Weights of a small transformer language model: 5216 steps.
Each number is 128 + 32 x the weight over its row's rms, rounded and kept within 0 to 255. Layers, rows and columns count from 0. Numbers have three digits each. The size before them is the row's rms in percent of the matrix's.

# down: layer 4 MLP down (transposed), 512x128, rms 0.32, rows 486-511, columns 0-63
# up: layer 4 MLP up, 512x128, rms 0.323, rows 487-511, columns 0-63
down486 032:069137148111105136145118145145142126120127158120139110092157176109166100095110113113141056060132064140144143156116116133127145134201082101071138080160163166112148100092126110156099080108071131
up487 097:109141174160114152099155171083105162068050119149128164104087171115165097204108104088120175108119162106160147146153103088156097146127107064157086174118106094150127171171109103152124127141118154
down487 104:116152149087108094158140119122141101167083143106119118080041119172138113120108145148149135104155178143182113113141119114082138064112134118158168193127171117111158155135068075126116094157162107
up488 097:114103165114124117105134161104105132138123118200159079109149165173174160145136153116094130129095156178129063187099122137083072085132149162157107119147145071132101076121102102109043174132085149
down488 108:142149120200138121139111154105119108171187090069167129099133126107118127152163120154156163150176149125141177121140109077147091120139146095179180154157130164131112160063137132087119112129139157
up489 050:101205148112115124166105142121087188105121129227152107153152152113197120071169158143079122142174107137124170101111125161173095143189206158132071102118159112126118115128066174127150099116146100
down489 063:145146074096138082115157121142101120105161158119106088131132087148130141139183089096108139161168076159148179092142146145188135128105168146157167091148140131095124158186121108161107121083060085
up490 034:208131092124153155111119110126135106117099113165163167128151094139070109109161165109160173140114127157120129123151111099153166147113144161139138051113127183132128102130053148107171163097172098
down490 042:080105173145092092130087115106080189106095131159121153180152136086131153140145067128098064217072129144166149136176154113100118138116162094094162086158119111093078141074147120127107099129125085
up491 110:115114205137121062119149111161093132114147072095154121188085108124130135075114176121128143187153086152152048184161137142181120134126129152092101117145092170160134110131088088173114097113100070
down491 106:165109148098097147169152101151136084050123107112107133135138128039083114194118130124110102147070142132140160201126107096157098119156191187128137105145091152152130094113173148163136135174100128
up492 108:125167158128159104108151160151134118127140145103099117115151125154081152179197132149069175158147173117062155114059127120144182119137108044139153160144092084128116118120139100147172161111091173
down492 107:145150093143132118056113162085114159115091156173135146169136140091132143210146138167102105192097110127155135110146199112116145111162140117175076101150102094103142125113148187198124144127122157
up493 123:147130129194064123095088134183129175134122108124106106149158109151142124106130154119102182052115121119118145181075061118169111157204138110106188148121162090148139081103092114140128072136162111
down493 105:114151130102147128158144136096102199137147140149176174112157086133085145146086176157153121163186120154144100142108183154111130153118141105133139162152097139136139148138129096145103190147155143
up494 111:131098173146102089153106136148163167125167121181150137131085153127131150126067118108133161145127147137087166084098065139150166141101100145132176102134107165077144128146126115109059137196143170
down494 118:144111147093141133141086120048111072109095126177136151099154169151123097127143075097097136175138076174131156193167137075109140196128125096190082112107125139175100152131150165091112138075167098
up495 087:106155119134140100124113137097097123121126095125160141124159147149147032140142137156095118099128066095122149074152099105129134181113122158151143140170134071137160110177120129088114138094161166
down495 098:054091166163089172124089097125062115169099159133157139137113118157118143179119124089149169115171166115073160080218097090102131170143142179156181098169116144076106102179090114149084127141122143
up496 101:134143114116092131148119109092108142090134075098144115147146146108132138115125134146093142107151188132131212151092124160182109106162147066071116148116148136105120077149088123132107094226087115
down496 098:099162109185152102165148145092183125135171173110096100130098160163076160129128072135145105176108155129124106110097123130121181160151188116116217103096088184124098121078100155117151046149159118
up497 098:065142182120168166040157153084134197071111187077156160135141110123110140088148123124061144106075122150181149157084129093150164118161112142087080088134072132098132130133102152161134120142103043
down497 099:109133125141075146182108115137056111198150118071111071115033099121161121121129145071105133110101087081151174164136157147080138093147092109142067132125106131080125098165139134131141142155108110
up498 063:138096121136117137127109157122148105121112107136151108167154183089129141206159071111142141182141134164177068155183094103131107149133127141147107091155120120181131116147145137130089112134116154
down498 075:046156176134127147191141061149149154181157159117122104099087126134156128151115146092086117081118130144133105155101101094124084135150141159111142158111152158130157158128127102143153147100185106
up499 090:176131064188183097116130102038118164111148135153123145177146137036087075150168136115099151093124119129123129146185107083112148081119101152111145098133161110142148199103093143099151117153109183
down499 109:106130134136151095104208091109140092175112127130093145142130155098145160212195140129134159132158107121124149077150166119080151125146162086110144071101150164113111125110141108116130166082141091
up500 107:154170176118093143188157180075168143124148151152189100133151121138137155082137182101149112177126137166077132148102137043126126144197137110171130144093121143130127097131139108144071120100118113
down500 107:092158172123152200182169112060112103121145131090148081139127080122126137127113131126148117123082155152126117118161173083133093141184094149086156141185123115106108112106138145155137149126099163
up501 110:136114191129113091169132160100088126084152082121166149112152163070116056175168180126155170140156181169142142164137225115227126134109155142123148134098107133103108155167134066172098194132100100
down501 106:143161111106073085135167118113110085106101110089150102135185154135074199143131188160194090151102136131172136108121120137186131137149076147110136153073118117176158144150126109113151159129098166
up502 112:105070090144128126120128153104073152142118193113092124134151043032171134139102145154108142103145120126108092103094115183166158131101099154156150123114161109116176118187101171087111126103139095
down502 109:124157092123134102136142137169146117145051124160153103132146126162112155123148105132162093115149145105132116139135155120102152117154081168075154121084103126140135142077166151142049140118075109
up503 110:151093102174058163151150154114122162115130156120137121123113134075125117168175112086108133161185168192134130159100157130144157210074091160177166141090115166169170093166057202150115137168113129
down503 105:114135165120147114163132112156099083121140135089063156084155118111103140131117137146167156164139174116056165161167129175166122153119119088089164180143090135102140058166141105165114118119113186
up504 119:080134148120072179151086103084131152128108145125168128123164126104139086122151105134098132113106072107058140139086160054139147101078141118128131127121084105104127149164131053148104104200137050
down504 119:069134088133138119125103126102121138128072148106091162184116152178086121108153159143133082124075093152116110121084115098071153099163101154136123080109099147100134124255107188126107138113136172
up505 095:131174126131100125135080086129142117074090162072139148115120148136118085152069163124132098128108120139128155093113140137131174084175106123160175162121112056124118142129157140116137155104131101
down505 092:118148132104163088094114060229092147163103107114115135170046108134097092143130168123084133116183085088123096137184137119127123152130115147044205119074113163085147127161124146115139113138123092
up506 020:161114059104112146135099101164162177149095117192129107149176139147143150158200143107123099137128130121214153167144106140147121123089084097172154096155164102148134184108143083119150112097095125
down506 027:124158107140129115083136145108120077099137115128138133148072122127185122078136093154112099090146120100110162067141087190112109177118108106069092164091101101152147113101109145117180093107106096
up507 132:149139190153127107098083156114082126141119112153123102153152120182119151097127157159102066113146121184168135095142146150154091114103141169191194183176158125158132108174156202050091099079141096
down507 116:069107139112176105129105064116140158128124079095136131159152128161097164153113115092127117157150150068114133146147149121056118133144179122116059123131177094179144116126127152145166090078147160
up508 105:147150135126139066150159148086182182098119125119119157138113085096119115081159098152110110111132057098133132127153115189175091119066109078123097118082074134113082197131164161141100097195085129
down508 100:103170177139096136123158085128051201146110208061118126069133139137154172111070174074191131107097158144138092147137128118111138141145146102149174042081144135109136093148160123080104149114178109
up509 102:171043137096173073124055089081147122090134117167121170111086118077165095153133105088157210105132069141104146109138134075191086121124090129128180097121118180082159164162116116201143146145145133
down509 099:052110095056116176163174133135145117112155157082082117172102121157091150145051106123148149096103181103171085109163131116131130128132115160138168140102133109108090135173088166149105185073200149
up510 053:121137106147159114096161180125078188160111144126116133136123109130108120078178137181178160169062076136117123148110063137108111138085088107076026151165060161113161120122096086127163137117126119
down510 047:123174098131106148101161124120135127132160170155102136139152193127110098133149132142105087109126102187149121144146091116052156139150066161118156113070086151105116138160169160099108079116049199
up511 049:118133145141135126227094160116117095111136126173118151085147153126108148093171132093142143126102125153021116170062197183131142102117110145161105170140202110102120170159152072132111162207127095
down511 066:131116151068139119108095101135141120110154142125121126183110181160108136076056123200151119168175085118074121077084119090094175067073121130115096154140128120165147131130104135139150128136092144